Weights of a small GPT-style language model, trained from scratch on English Wikipedia: untied embeddings.
Each number is 50 + 12 x the weight over its row's rms, rounded and kept within 0 to 99. Layers, rows and columns count from 0. The size before them is the row's rms in percent of the matrix's.

# q: layer 8 attention query, 256x224, rms 0.0334, rows 0-39,64-103,128-167,192-231, columns 32-63
# k: layer 8 attention key, 64x224, rms 0.0334, rows 0-39, columns 32-63
q0 045:26 41 76 66 57 42 49 56 50 41 59 45 48 47 41 48 37 50 52 62 16 65 53 65 60 43 39 51 34 29 40 27
q64 154:42 68 33 57 36 41 78 69 59 44 46 47 58 35 74 51 49 72 54 63 65 41 44 44 62 57 48 53 42 48 66 41
q128 078:62 71 41 71 44 66 55 39 48 55 44 56 41 39 49 43 45 52 55 67 47 48 30 67 61 60 41 68 65 70 82 60
q192 035:48 35 62 55 31 42 42 42 50 53 50 60 45 54 38 46 61 40 51 28 75 23 51 41 39 51 58 45 61 28 27 45
k0 038:64 67 45 46 74 35 41 35 41 56 67 51 33 50 55 56 65 52 71 58 41 62 54 64 43 43 53 32 54 52 69 52
q1 040:42 86 57 40 54 39 63 54 58 38 41 36 73 42 43 48 33 58 52 62 52 55 42 69 43 53 42 45 64 56 33 53
q65 147:62 42 41 46 43 75 50 46 58 61 48 37 44 66 53 63 42 43 47 31 38 68 63 54 44 65 65 69 59 38 50 43
q129 083:68 46 45 52 65 51 36 40 43 57 36 48 71 75 36 53 27 38 44 47 70 57 64 52 57 65 67 53 37 43 31 45
q193 035:46 44 51 53 55 48 62 29 29 68 52 48 46 60 50 53 72 57 39 53 36 31 50 45 54 63 41 49 44 50 65 44
k1 029:32 59 40 49 62 57 44 66 39 38 58 50 31 52 69 52 45 51 37 50 41 37 35 34 55 34 35 61 41 53 59 62
q2 046:45 43 69 65 48 47 36 35 48 63 46 65 35 59 51 30 69 51 50 58 42 54 66 53 59 56 76 54 65 44 68 34
q66 170:27 76 40 52 54 34 64 60 74 36 45 47 46 21 58 35 53 83 56 61 73 47 44 52 62 63 62 44 50 36 44 60
q130 082:42 57 55 50 55 49 52 62 47 18 52 44 36 26 77 39 54 56 53 55 53 56 47 69 61 60 23 42 81 57 69 39
q194 035:51 61 42 47 71 67 55 52 67 63 44 63 78 74 25 60 29 44 47 32 69 44 52 59 48 50 57 52 37 53 41 42
k2 031:65 44 46 50 54 33 53 62 47 46 82 61 14 62 58 61 76 53 62 55 45 59 38 45 48 34 38 50 60 54 49 54
q3 051:39 53 40 54 57 68 66 38 58 32 39 47 31 50 54 65 62 92 52 38 58 48 24 37 51 38 48 57 27 53 47 49
q67 120:44 32 56 44 43 51 41 42 30 46 69 69 48 54 46 48 58 38 62 62 54 50 48 39 50 42 43 51 35 62 48 71
q131 090:40 59 40 52 23 41 59 53 47 63 64 50 40 33 39 38 64 56 55 49 58 48 56 36 44 44 58 52 27 40 74 79
q195 036:42 16 52 55 60 51 48 46 51 35 38 57 66 48 70 44 50 20 28 57 46 62 36 53 73 52 37 42 49 56 56 52
k3 035:58 59 45 42 35 42 35 40 53 72 45 45 58 52 42 74 62 29 41 50 50 45 53 71 62 65 74 51 75 46 59 15
q4 047:47 49 52 55 62 62 61 51 44 41 44 29 33 53 54 46 72 69 59 57 59 46 21 58 51 54 16 60 35 59 47 54
q68 109:41 50 55 47 40 49 41 36 44 61 59 59 49 53 56 64 86 33 41 58 39 60 51 39 25 53 46 66 34 62 48 47
q132 083:45 44 59 63 38 50 56 54 39 62 66 45 45 41 40 25 63 47 43 57 44 46 44 37 50 43 50 62 29 46 65 71
q196 038:60 34 26 42 49 55 60 42 57 42 44 67 62 43 77 58 46 70 48 61 53 49 48 56 60 37 41 36 64 40 47 38
k4 036:49 42 61 34 44 50 44 32 69 71 40 23 65 52 38 50 51 33 56 37 42 59 52 63 45 58 72 66 45 36 55 41
q5 060:56 45 50 50 57 48 69 71 37 60 56 55 65 40 34 61 44 51 60 48 30 56 78 84 54 63 51 45 73 64 48 39
q69 127:17 56 46 55 53 23 57 54 74 54 28 31 37 25 71 46 37 84 42 41 67 36 59 44 53 53 41 43 48 35 46 38
q133 087:44 42 52 34 56 41 51 51 45 55 31 66 54 37 67 73 63 59 46 60 50 62 36 84 49 63 43 53 77 34 55 28
q197 044:52 76 62 50 64 66 53 42 54 63 56 57 61 54 48 51 40 21 54 47 60 52 52 47 43 56 49 44 41 43 29 47
k5 033:31 41 60 60 51 48 59 59 63 37 57 63 42 47 59 34 54 59 66 67 53 47 29 49 40 53 50 44 26 53 45 71
q6 062:52 38 68 30 57 54 48 55 47 52 58 36 36 43 26 42 57 54 38 65 47 52 17 27 40 41 27 73 43 42 56 52
q70 107:66 41 68 48 59 52 60 31 24 39 83 63 51 36 40 64 51 54 39 56 46 53 51 44 36 50 55 69 52 59 73 51
q134 087:47 60 50 51 42 40 55 48 36 64 66 28 53 42 18 44 75 43 45 67 30 47 54 38 53 57 64 62 19 44 71 70
q198 042:51 40 31 42 61 53 65 29 39 53 46 71 50 55 79 46 31 56 50 39 43 48 52 62 60 22 47 43 56 52 41 23
k6 033:49 39 60 48 64 55 57 56 54 31 50 65 69 40 52 53 47 54 50 41 50 49 47 30 55 50 52 58 40 43 30 53
q7 073:40 58 43 58 75 57 53 55 34 69 59 34 39 45 18 45 35 68 45 60 45 34 48 52 40 59 38 66 69 49 52 45
q71 111:31 54 48 51 59 33 73 62 44 44 60 44 54 24 49 44 49 74 55 64 67 28 57 52 57 60 54 53 46 48 64 49
q135 093:28 47 52 59 50 51 60 37 23 68 50 41 37 26 37 58 71 64 42 72 42 61 64 64 54 46 45 50 49 51 80 55
q199 052:63 53 42 34 54 55 56 42 48 68 36 74 39 48 68 60 31 24 52 51 38 61 64 68 43 46 58 38 60 43 08 43
k7 033:48 47 59 50 63 48 50 51 57 30 58 63 57 50 64 53 46 50 44 52 53 40 29 44 50 49 56 30 42 59 64 68
q8 061:55 67 26 56 61 67 56 51 38 64 55 40 35 47 40 49 57 62 38 45 48 37 59 77 45 63 42 54 72 53 40 50
q72 121:30 69 41 60 43 34 44 59 85 42 49 60 42 41 59 30 53 87 41 54 54 27 45 51 57 67 48 49 50 53 35 60
q136 085:40 65 48 41 49 52 55 40 23 70 55 56 46 25 37 66 64 59 35 73 52 58 56 73 43 50 24 50 55 55 51 44
q200 047:43 52 48 42 74 35 68 48 40 69 43 72 61 43 42 50 37 25 59 52 41 50 51 55 43 59 58 56 70 28 31 35
k8 034:48 35 48 47 35 53 35 42 54 26 47 47 57 56 65 49 38 54 41 48 55 52 25 55 42 37 58 20 47 46 69 52
q9 062:58 52 53 41 61 55 49 47 42 61 43 37 68 36 40 64 49 45 31 53 42 44 58 60 35 42 33 48 52 29 42 48
q73 096:49 63 41 53 62 32 53 41 63 50 45 59 60 13 75 27 33 42 50 70 69 43 39 35 62 51 41 46 33 43 37 54
q137 093:51 72 62 41 55 45 43 54 49 75 58 40 39 19 32 40 58 67 31 64 29 42 63 63 35 40 38 38 57 47 64 42
q201 047:45 55 52 51 74 78 61 41 33 56 55 48 40 47 42 40 35 44 50 49 38 54 56 52 65 48 50 52 66 39 38 54
k9 033:42 51 51 52 48 49 64 50 61 33 62 72 54 57 59 53 51 65 65 38 75 59 49 53 41 60 57 33 38 59 47 70
q10 075:58 44 37 41 45 34 54 38 61 39 38 52 57 59 73 65 60 23 48 43 44 71 56 57 56 52 59 44 31 51 59 54
q74 107:47 48 51 55 47 55 60 48 55 57 43 55 50 66 59 43 65 36 42 34 47 60 55 30 69 71 57 54 32 43 47 55
q138 089:60 30 67 46 56 55 39 49 56 24 50 58 55 61 67 30 40 39 64 36 53 41 21 19 49 45 45 34 39 56 54 55
q202 051:47 47 56 53 46 45 40 56 58 31 45 46 66 30 51 44 59 70 53 47 55 44 31 44 55 48 39 54 55 32 77 57
k10 043:35 65 56 45 59 62 51 61 73 58 47 43 60 61 34 61 48 55 58 64 49 63 60 48 59 45 54 70 52 60 19 32
q11 080:62 50 52 29 32 38 37 43 50 40 25 63 62 60 84 50 59 29 54 45 54 72 61 71 57 67 58 54 50 52 55 62
q75 117:67 28 55 59 35 56 38 22 30 57 37 55 61 76 47 52 47 20 48 42 39 55 56 49 46 49 48 41 39 38 45 44
q139 099:62 37 53 47 59 48 33 39 61 31 46 55 74 67 73 34 37 36 61 50 55 42 40 30 42 54 46 39 41 54 39 30
q203 058:40 45 50 53 27 29 56 63 64 39 46 54 51 36 44 36 69 59 59 40 58 43 33 42 51 68 54 37 60 61 76 43
k11 033:46 73 55 55 62 70 51 54 58 56 45 52 54 59 46 69 46 29 49 45 52 48 47 43 59 53 63 59 56 40 45 29
q12 070:51 56 50 41 62 68 58 45 63 61 87 42 45 41 43 55 35 59 48 68 23 53 44 38 42 27 49 63 45 32 48 51
q76 113:25 71 33 61 37 46 58 70 76 62 65 48 46 28 52 48 45 62 52 56 67 48 26 39 63 50 55 55 48 52 30 70
q140 101:53 53 58 48 55 53 71 62 47 66 61 49 13 32 22 38 46 74 52 60 50 56 26 38 64 35 58 56 40 57 78 59
q204 053:67 47 46 49 68 59 51 44 38 17 37 38 41 54 47 58 25 77 45 46 48 45 37 40 64 26 44 53 51 24 60 36
k12 049:41 58 44 50 70 68 44 56 64 50 57 67 61 63 79 56 49 61 62 71 51 75 30 48 50 49 59 46 43 49 63 48
q13 069:66 50 58 33 53 48 40 31 51 43 42 57 47 42 65 56 40 58 48 67 35 66 46 48 54 39 44 40 34 25 71 46
q77 088:58 39 39 45 38 50 53 39 53 56 63 66 54 35 36 43 31 40 48 53 40 34 38 37 59 51 77 46 30 45 57 44
q141 101:65 44 61 56 51 58 56 44 49 40 65 62 45 45 30 34 29 54 42 60 47 47 25 29 49 37 59 32 37 56 83 71
q205 061:68 35 48 35 66 59 50 43 54 30 44 33 52 50 40 45 40 79 29 46 42 48 39 52 61 31 38 64 59 39 72 27
k13 041:52 69 55 73 63 58 76 62 60 45 58 67 57 40 50 49 50 53 58 38 57 59 27 24 59 59 74 50 36 58 46 52
q14 085:45 54 64 65 56 48 41 59 56 56 58 46 39 59 22 37 35 59 60 60 45 67 37 34 52 44 47 57 34 50 60 54
q78 103:33 58 37 49 41 30 55 73 66 34 52 35 35 38 51 39 56 74 63 55 52 60 37 41 57 47 41 42 38 44 31 64
q142 106:31 41 33 65 46 50 46 55 54 66 52 26 28 53 36 54 46 73 64 38 51 55 40 48 82 53 35 61 64 36 62 62
q206 065:45 59 49 70 44 56 59 35 51 37 63 56 43 70 41 46 29 42 52 40 48 51 25 20 53 41 51 62 47 36 60 45
k14 067:45 54 50 62 50 36 50 65 61 23 49 76 59 38 71 57 40 50 45 44 41 65 37 60 56 58 53 60 49 34 54 52
q15 075:57 42 64 52 50 54 51 44 51 65 54 63 44 44 37 36 42 55 48 43 49 60 30 36 49 42 33 58 52 36 69 50
q79 116:57 52 60 61 32 45 61 48 60 54 53 58 42 53 67 54 45 54 51 53 51 45 30 33 58 58 55 18 43 57 45 56
q143 112:51 48 53 42 47 55 44 44 67 60 59 62 36 69 40 34 52 40 45 37 39 44 38 40 51 42 45 36 37 44 66 55
q207 071:68 28 41 28 52 64 33 38 52 41 55 40 43 52 44 24 51 81 43 49 44 34 40 50 43 28 39 54 49 36 75 40
k15 071:32 51 46 41 62 64 60 64 37 57 49 67 54 62 65 29 77 66 61 56 48 54 65 43 48 57 69 48 43 76 42 48
q16 068:57 37 52 44 52 64 41 76 54 38 33 75 32 43 41 30 59 54 52 40 42 53 50 64 49 31 60 54 46 49 62 69
q80 087:50 36 49 64 55 60 46 52 45 65 53 54 62 55 63 41 64 35 59 32 42 69 59 60 46 50 67 52 18 29 53 27
q144 113:68 40 55 53 58 44 23 55 57 43 45 50 38 36 66 48 55 51 36 36 44 72 45 46 49 46 66 35 27 36 58 50
q208 055:65 48 61 50 48 65 53 57 54 45 71 55 41 33 49 53 42 55 44 41 52 49 53 19 46 45 54 53 34 44 70 40
k16 064:36 46 50 39 46 34 39 50 34 82 40 58 64 46 58 61 58 59 78 53 41 40 57 37 38 49 56 26 42 58 40 56
q17 093:41 40 38 52 43 70 67 67 38 44 50 70 32 44 36 10 55 38 60 37 57 44 51 26 46 26 53 53 34 35 64 69
q81 092:41 70 42 53 40 61 84 68 66 52 46 47 66 43 46 26 57 50 54 63 54 45 48 45 42 44 52 44 30 41 74 76
q145 132:49 39 50 50 33 61 50 57 49 28 74 46 43 38 44 20 63 31 50 54 40 56 57 45 52 26 65 43 29 43 63 66
q209 083:47 53 34 49 56 43 59 66 47 45 54 63 30 39 48 04 45 35 56 31 50 49 39 30 45 40 48 54 36 49 48 64
k17 077:59 53 32 65 54 63 47 60 42 32 49 64 28 60 62 33 41 48 39 43 51 50 43 65 42 27 61 67 58 43 62 55
q18 088:66 39 63 14 62 77 52 55 33 49 63 48 61 35 54 56 61 56 52 47 47 27 70 52 42 47 57 58 58 50 50 45
q82 076:60 51 52 64 36 81 54 61 58 76 64 55 57 48 66 47 30 55 65 48 61 46 38 32 27 63 57 25 51 46 50 45
q146 116:71 43 45 31 62 73 56 67 46 72 73 35 57 50 42 42 53 31 49 46 38 19 72 30 35 41 45 46 47 53 45 38
q210 090:71 40 50 20 67 72 58 55 37 54 66 35 58 34 53 43 54 61 58 47 48 28 73 43 39 32 53 55 56 55 39 47
k18 120:56 45 52 27 50 84 53 48 34 32 59 42 42 70 34 50 81 64 45 61 62 38 62 53 43 39 68 14 52 69 43 55
q19 097:52 51 36 35 34 42 55 53 54 56 54 57 43 56 44 23 71 55 49 47 60 63 54 63 29 39 65 41 69 47 66 62
q83 094:57 28 50 72 51 46 43 40 42 63 29 63 40 62 63 38 46 51 46 41 30 59 54 60 48 47 24 49 44 55 40 51
q147 119:28 52 38 46 44 48 57 58 51 61 42 52 53 64 45 35 59 62 58 52 51 61 47 63 38 40 47 55 53 54 56 70
q211 120:38 49 39 38 41 59 60 38 52 60 59 63 37 53 41 25 70 69 58 59 49 47 55 70 26 35 60 37 49 56 71 79
k19 098:46 52 42 42 47 82 44 61 33 43 51 31 36 45 74 48 82 65 45 75 37 75 57 43 43 55 56 60 51 66 57 65
q20 130:31 51 62 40 48 48 53 49 52 55 60 55 32 33 63 50 63 44 55 73 57 40 58 27 48 66 59 46 31 20 52 60
q84 071:38 45 52 42 65 67 52 62 52 51 63 47 38 49 82 58 69 21 46 66 51 29 38 39 44 31 42 53 67 61 47 38
q148 100:42 58 53 58 55 55 58 54 50 70 56 68 49 38 64 54 63 39 56 77 69 43 64 33 53 68 40 30 35 29 47 55
q212 132:37 52 63 47 47 43 50 49 51 45 60 69 33 33 61 42 58 48 46 70 58 39 55 32 57 66 52 34 34 23 53 51
k20 143:33 57 59 62 62 51 37 65 53 40 52 92 57 51 34 56 55 27 51 42 40 51 53 24 29 41 48 31 68 40 42 35
q21 134:59 43 58 61 64 62 33 56 39 53 53 46 49 67 40 59 79 71 50 42 53 43 40 41 43 26 51 32 71 69 47 47
q85 066:55 53 76 54 55 53 43 68 53 48 53 62 57 47 41 56 54 30 40 47 67 63 62 30 60 46 46 38 65 39 56 34
q149 096:57 40 65 64 54 57 30 59 39 47 59 57 41 68 50 60 75 65 49 40 53 53 43 33 38 37 46 32 72 62 59 55
q213 146:63 47 58 56 66 63 36 49 43 50 54 45 46 71 45 62 80 70 49 48 50 42 38 43 38 25 40 27 63 69 52 46
k21 140:63 44 61 61 55 54 47 76 39 36 25 53 47 71 40 61 44 63 63 57 57 43 42 55 26 32 51 36 27 46 59 34
q22 134:51 41 55 54 57 47 33 30 39 60 64 48 52 59 41 71 41 46 22 35 35 44 56 28 77 50 67 53 62 43 41 50
q86 066:34 70 57 41 49 58 57 42 46 62 50 45 68 50 32 52 24 53 37 43 44 37 52 52 52 56 66 45 50 53 35 57
q150 103:49 42 57 45 47 55 34 41 48 55 59 39 53 51 41 63 42 49 19 34 31 49 51 49 74 54 66 55 65 35 48 58
q214 142:52 47 50 54 60 46 35 29 41 63 61 47 48 55 46 75 51 50 20 31 34 46 61 30 75 46 63 52 62 48 36 47
k22 143:53 60 63 41 59 38 32 49 44 63 64 65 36 24 60 46 58 59 29 53 40 49 62 52 48 49 61 47 51 64 63 59
q23 146:64 48 47 59 57 57 54 51 47 31 51 41 45 61 23 35 59 38 56 54 40 52 33 41 63 50 37 43 52 42 41 46
q87 069:53 54 42 68 49 66 54 48 36 53 58 39 64 45 33 38 54 53 47 66 67 19 38 33 51 72 77 45 31 42 49 53
q151 105:54 58 46 51 61 52 56 51 49 36 58 43 40 64 44 49 65 38 55 56 62 58 38 38 60 52 56 48 55 40 51 52
q215 152:68 51 48 54 63 61 59 54 41 33 52 45 42 59 20 32 55 37 60 53 47 48 33 40 60 51 37 38 51 39 41 50
k23 147:62 26 36 40 50 57 66 53 25 25 56 46 48 55 30 52 42 50 48 64 53 61 30 38 53 60 50 48 59 32 51 46
q24 139:57 57 50 46 52 62 71 66 33 47 38 63 66 42 60 74 25 59 60 41 44 42 46 56 63 61 39 62 46 54 75 36
q88 066:51 79 58 42 55 58 57 56 58 41 61 24 47 52 50 68 26 37 40 50 74 74 54 57 37 48 35 61 56 52 38 57
q152 100:51 55 47 47 58 65 72 54 29 51 40 52 45 46 41 75 25 51 57 30 62 37 51 47 65 55 41 60 52 54 78 31
q216 145:56 54 49 47 53 60 75 70 34 44 45 59 69 42 50 70 32 62 58 41 45 40 48 48 62 60 42 60 47 55 86 53
k24 148:24 35 64 38 50 31 71 61 30 40 46 43 63 46 44 54 28 53 49 60 50 26 77 60 51 69 64 60 45 61 66 47
q25 151:45 51 45 52 41 31 34 73 54 27 19 49 36 63 34 54 66 60 50 32 55 34 58 33 33 42 52 55 37 39 66 33
q89 069:50 56 41 68 62 40 52 55 52 25 40 51 31 61 40 56 48 65 54 44 50 45 62 56 41 61 47 70 37 37 41 58
q153 105:46 53 32 53 54 37 47 64 49 20 13 43 42 58 36 61 53 76 57 36 62 36 54 43 36 38 58 63 49 41 69 27
q217 152:38 58 47 51 40 32 36 62 47 31 22 52 40 65 31 57 63 59 52 36 66 29 53 36 36 42 56 54 33 35 70 40
k25 149:40 55 72 52 29 38 32 27 44 54 45 48 59 59 30 49 38 49 59 45 90 23 43 54 74 45 39 41 56 31 50 42
q26 146:52 50 46 27 77 50 65 44 50 49 36 48 27 56 65 38 46 54 66 57 46 33 37 54 50 50 75 65 49 33 62 52
q90 073:33 62 45 22 54 34 43 44 36 23 36 62 43 72 40 65 52 46 49 53 26 48 52 36 44 57 62 63 64 49 61 34
q154 102:59 55 50 29 66 52 55 42 62 52 29 55 35 80 64 56 47 53 66 54 48 34 33 56 49 43 71 60 54 53 61 39
q218 151:49 47 51 22 68 59 64 46 50 50 41 44 34 56 65 44 46 52 71 52 46 39 28 49 44 51 67 59 59 29 61 46
k26 153:38 51 46 49 42 43 35 50 52 46 48 43 42 51 50 52 37 60 46 58 63 75 59 59 50 41 56 40 64 49 35 49
q27 129:38 48 34 44 48 37 56 42 78 37 65 55 57 36 70 57 51 87 56 54 61 56 44 41 58 54 72 38 46 66 50 55
q91 076:18 36 36 40 50 38 41 43 50 27 53 40 44 36 55 59 46 69 77 71 54 55 61 64 66 71 39 35 49 59 60 56
q155 107:42 47 29 34 56 32 60 37 73 24 55 53 62 44 63 54 51 86 66 55 47 44 46 43 57 54 60 42 43 65 49 40
q219 141:36 47 37 48 50 38 57 44 76 36 66 57 51 35 68 57 51 89 53 55 67 54 38 46 54 53 70 39 48 59 51 61
k27 145:75 43 68 40 53 35 58 47 64 27 42 51 53 32 50 39 33 48 39 39 45 39 62 54 48 65 57 49 65 63 46 46
q28 137:36 45 44 53 61 52 33 35 29 23 57 22 64 46 35 56 25 50 48 55 35 37 71 66 53 38 65 36 38 46 56 41
q92 083:51 52 63 58 59 40 54 41 40 53 52 46 40 54 32 48 36 46 41 48 58 47 54 68 68 31 55 37 45 39 62 35
q156 116:38 39 53 46 58 59 40 32 27 18 47 36 50 48 42 56 29 49 49 53 50 39 59 70 55 42 53 38 31 40 58 27
q220 144:38 40 44 57 57 60 33 38 29 25 57 23 66 51 40 60 23 47 41 59 38 41 68 73 46 35 57 43 40 43 55 42
k28 142:50 54 49 60 50 65 40 63 50 51 61 65 50 53 46 51 48 71 30 56 64 40 46 69 35 35 71 48 57 58 46 63
q29 148:77 66 67 68 48 63 49 52 55 26 53 55 44 51 39 51 42 59 66 65 46 49 34 24 43 34 46 27 47 74 53 48
q93 069:73 63 59 60 55 53 46 40 61 55 77 48 40 51 72 51 46 37 45 43 51 55 64 50 36 55 39 44 61 63 49 57
q157 103:87 58 57 62 46 61 49 39 55 41 53 47 48 54 50 38 37 54 52 54 44 42 30 13 38 37 22 32 53 69 52 52
q221 152:76 63 60 62 52 71 51 48 55 34 51 53 43 42 37 52 40 59 57 69 45 48 38 21 37 34 39 34 53 70 61 44
k29 152:58 59 50 47 39 54 44 50 54 51 58 29 52 37 34 70 46 67 23 63 53 45 74 37 44 44 53 48 58 43 46 64
q30 146:40 48 35 34 34 42 48 44 39 50 42 52 66 37 57 65 65 43 50 47 47 53 48 35 43 25 34 64 59 61 41 44
q94 067:46 48 69 37 45 41 54 61 54 37 62 56 64 53 33 63 37 53 32 35 47 38 41 29 52 47 43 44 56 50 44 22
q158 104:51 45 39 16 34 50 49 55 44 51 45 50 68 58 53 57 58 39 34 36 51 58 43 43 41 23 33 65 52 55 40 31
q222 150:47 45 43 35 43 48 48 44 44 55 44 49 73 32 60 59 64 38 51 46 37 55 46 38 38 28 31 69 57 61 39 42
k30 154:24 45 59 33 51 52 43 57 34 56 46 54 72 30 55 59 57 27 28 26 58 42 46 66 29 38 42 35 56 57 50 55
q31 140:52 53 67 70 63 74 60 55 63 55 34 33 48 68 57 53 47 65 47 57 41 50 73 61 59 64 56 55 50 60 45 53
q95 070:50 71 63 52 54 69 62 62 55 53 38 47 45 54 61 46 50 49 49 54 43 41 42 56 45 58 40 64 43 73 49 68
q159 102:48 55 73 72 52 61 71 50 70 39 28 46 37 72 56 45 50 66 50 63 45 58 59 60 53 57 52 56 45 57 49 54
q223 146:49 60 64 73 64 69 61 53 66 55 37 39 51 69 58 54 46 65 41 57 45 43 72 61 55 72 62 53 48 59 40 52
k31 152:29 45 42 74 52 52 63 41 78 52 47 37 48 49 56 55 23 53 43 58 33 53 62 53 25 65 56 75 38 57 41 52
q32 046:64 75 57 32 46 49 62 37 52 53 31 40 44 42 34 34 27 36 52 49 53 51 43 43 41 60 47 58 51 55 42 53
q96 167:67 29 51 35 32 72 40 54 48 63 58 39 47 80 54 61 55 29 39 43 34 66 51 66 51 52 62 61 64 45 50 29
q160 075:79 45 58 52 50 55 40 47 53 52 54 56 50 65 43 63 53 57 74 45 58 49 62 53 56 48 65 25 31 42 33 56
q224 032:32 32 39 59 68 68 49 47 31 57 69 46 57 52 56 65 65 52 25 42 28 50 31 58 52 37 39 63 56 44 45 46
k32 034:48 71 62 59 53 47 57 60 38 51 64 56 45 45 53 44 45 43 43 58 53 67 61 35 59 47 50 50 62 59 72 52
q33 049:44 56 33 27 33 52 44 49 49 57 49 27 64 52 49 53 66 48 47 47 58 26 48 40 44 42 50 57 60 83 43 68
q97 142:49 32 61 39 53 56 27 39 41 57 43 42 49 68 39 51 61 26 46 34 25 60 69 37 48 63 36 46 60 48 42 57
q161 079:41 43 60 48 41 51 64 40 46 41 51 54 53 47 60 50 60 58 42 45 59 59 63 49 36 45 77 30 37 39 37 43
q225 038:66 49 50 49 81 62 34 69 41 22 70 51 48 61 75 62 62 53 59 58 25 68 43 55 58 61 37 51 53 51 81 37
k33 039:53 33 43 48 45 58 55 47 70 57 26 33 65 62 33 38 25 45 49 39 59 45 58 46 52 68 56 54 42 35 47 43
q34 042:26 58 69 53 69 41 53 53 42 47 53 59 67 35 34 38 51 51 49 42 59 65 73 39 51 59 50 45 45 47 56 41
q98 143:50 58 46 55 38 53 62 55 71 50 51 40 53 48 59 67 34 64 45 45 43 41 56 89 47 57 68 43 64 44 42 41
q162 081:53 48 47 53 70 49 23 44 75 51 36 47 51 61 38 61 22 38 58 47 44 51 41 62 49 59 59 53 64 49 38 55
q226 030:54 44 57 51 41 45 70 61 40 57 33 60 42 39 37 43 77 49 53 46 46 44 31 58 54 57 62 52 50 45 69 64
k34 036:56 74 47 50 53 48 56 66 36 35 69 57 25 43 77 58 67 70 43 69 57 64 43 48 55 54 34 33 43 64 63 70
q35 063:58 34 57 72 51 57 54 59 43 66 47 50 16 48 56 35 52 54 54 60 22 49 61 63 67 40 62 57 61 44 76 45
q99 123:37 65 50 43 61 29 68 63 47 39 45 51 45 29 47 40 65 77 59 78 70 51 36 39 54 37 36 54 52 49 68 52
q163 107:47 60 55 41 35 34 55 59 33 43 54 56 25 34 58 48 62 74 38 68 25 45 30 54 53 34 31 58 64 70 90 69
q227 046:58 54 44 46 60 59 59 44 65 53 35 45 70 49 42 46 39 38 53 42 82 41 53 45 41 46 61 30 43 45 27 19
k35 037:37 51 42 51 62 45 53 64 44 30 69 49 26 49 50 58 60 38 53 65 57 49 60 31 43 44 55 42 50 54 41 56
q36 053:59 51 44 55 52 54 54 60 46 42 47 44 40 52 36 58 46 66 46 42 46 50 59 77 49 43 42 48 55 57 50 30
q100 150:43 68 42 62 44 35 57 56 66 58 55 45 49 27 53 41 56 75 72 60 68 39 42 37 43 46 43 44 45 49 49 67
q164 092:54 49 57 50 30 28 44 46 29 48 59 61 32 12 65 63 74 73 60 65 43 40 54 57 60 51 24 56 63 56 84 71
q228 045:47 37 53 35 63 51 54 52 47 73 38 62 50 68 39 34 27 13 36 41 57 53 53 54 55 61 78 38 58 53 22 40
k36 033:36 46 64 27 59 45 49 69 55 21 70 74 31 58 82 58 58 66 54 68 45 58 49 33 36 33 46 44 47 68 30 56
q37 059:44 58 52 45 45 29 38 40 54 54 42 59 61 55 63 56 37 42 53 38 59 55 70 56 65 57 80 38 59 54 46 51
q101 114:49 58 49 50 52 65 49 34 59 68 37 56 36 79 53 37 40 53 57 36 35 30 62 63 63 42 66 32 60 56 36 43
q165 096:58 59 49 63 64 68 49 36 72 38 28 40 58 71 56 51 17 32 57 39 49 61 52 67 58 54 65 50 64 58 24 25
q229 044:45 49 47 85 36 36 45 62 50 57 51 33 19 47 31 50 92 46 67 61 57 37 54 48 54 59 33 42 51 63 66 51
k37 031:41 39 40 48 41 61 49 45 40 57 33 36 59 54 53 22 48 49 35 37 62 42 51 73 45 77 32 51 47 48 60 51
q38 067:45 55 33 52 57 59 64 54 41 66 51 52 42 22 38 57 45 57 52 47 43 48 63 85 41 65 49 57 62 45 38 49
q102 114:26 69 37 50 55 28 59 52 81 46 34 49 55 32 58 42 38 75 43 61 63 37 54 47 49 54 47 54 47 35 40 51
q166 090:40 57 55 42 54 45 67 60 21 60 53 61 62 29 45 47 55 63 36 62 46 71 51 75 40 55 41 51 60 44 56 57
q230 047:51 49 61 44 59 45 62 37 48 61 38 59 60 47 53 46 40 29 41 59 51 59 75 46 41 71 64 37 58 58 20 58
k38 032:45 44 56 61 60 54 38 46 60 39 53 58 46 45 72 59 48 67 77 54 61 44 35 48 41 41 52 21 36 66 70 65
q39 059:49 37 45 72 48 40 55 53 47 70 42 63 69 31 57 48 80 52 61 47 45 56 64 74 60 63 59 33 64 52 49 38
q103 113:56 75 56 54 59 60 51 63 76 47 26 61 44 41 60 33 51 73 42 63 55 53 48 60 53 65 32 52 75 54 53 51
q167 088:40 63 42 37 66 34 56 52 46 31 46 56 60 38 74 54 57 63 39 51 38 55 27 68 43 64 41 69 74 54 63 54
q231 042:32 62 59 53 47 59 60 51 56 67 55 65 53 62 24 44 44 20 50 65 63 33 64 40 41 79 45 42 50 53 46 64
k39 029:68 36 42 49 44 34 47 52 48 44 43 37 37 51 32 33 47 58 52 39 66 24 53 62 50 49 53 55 52 44 59 54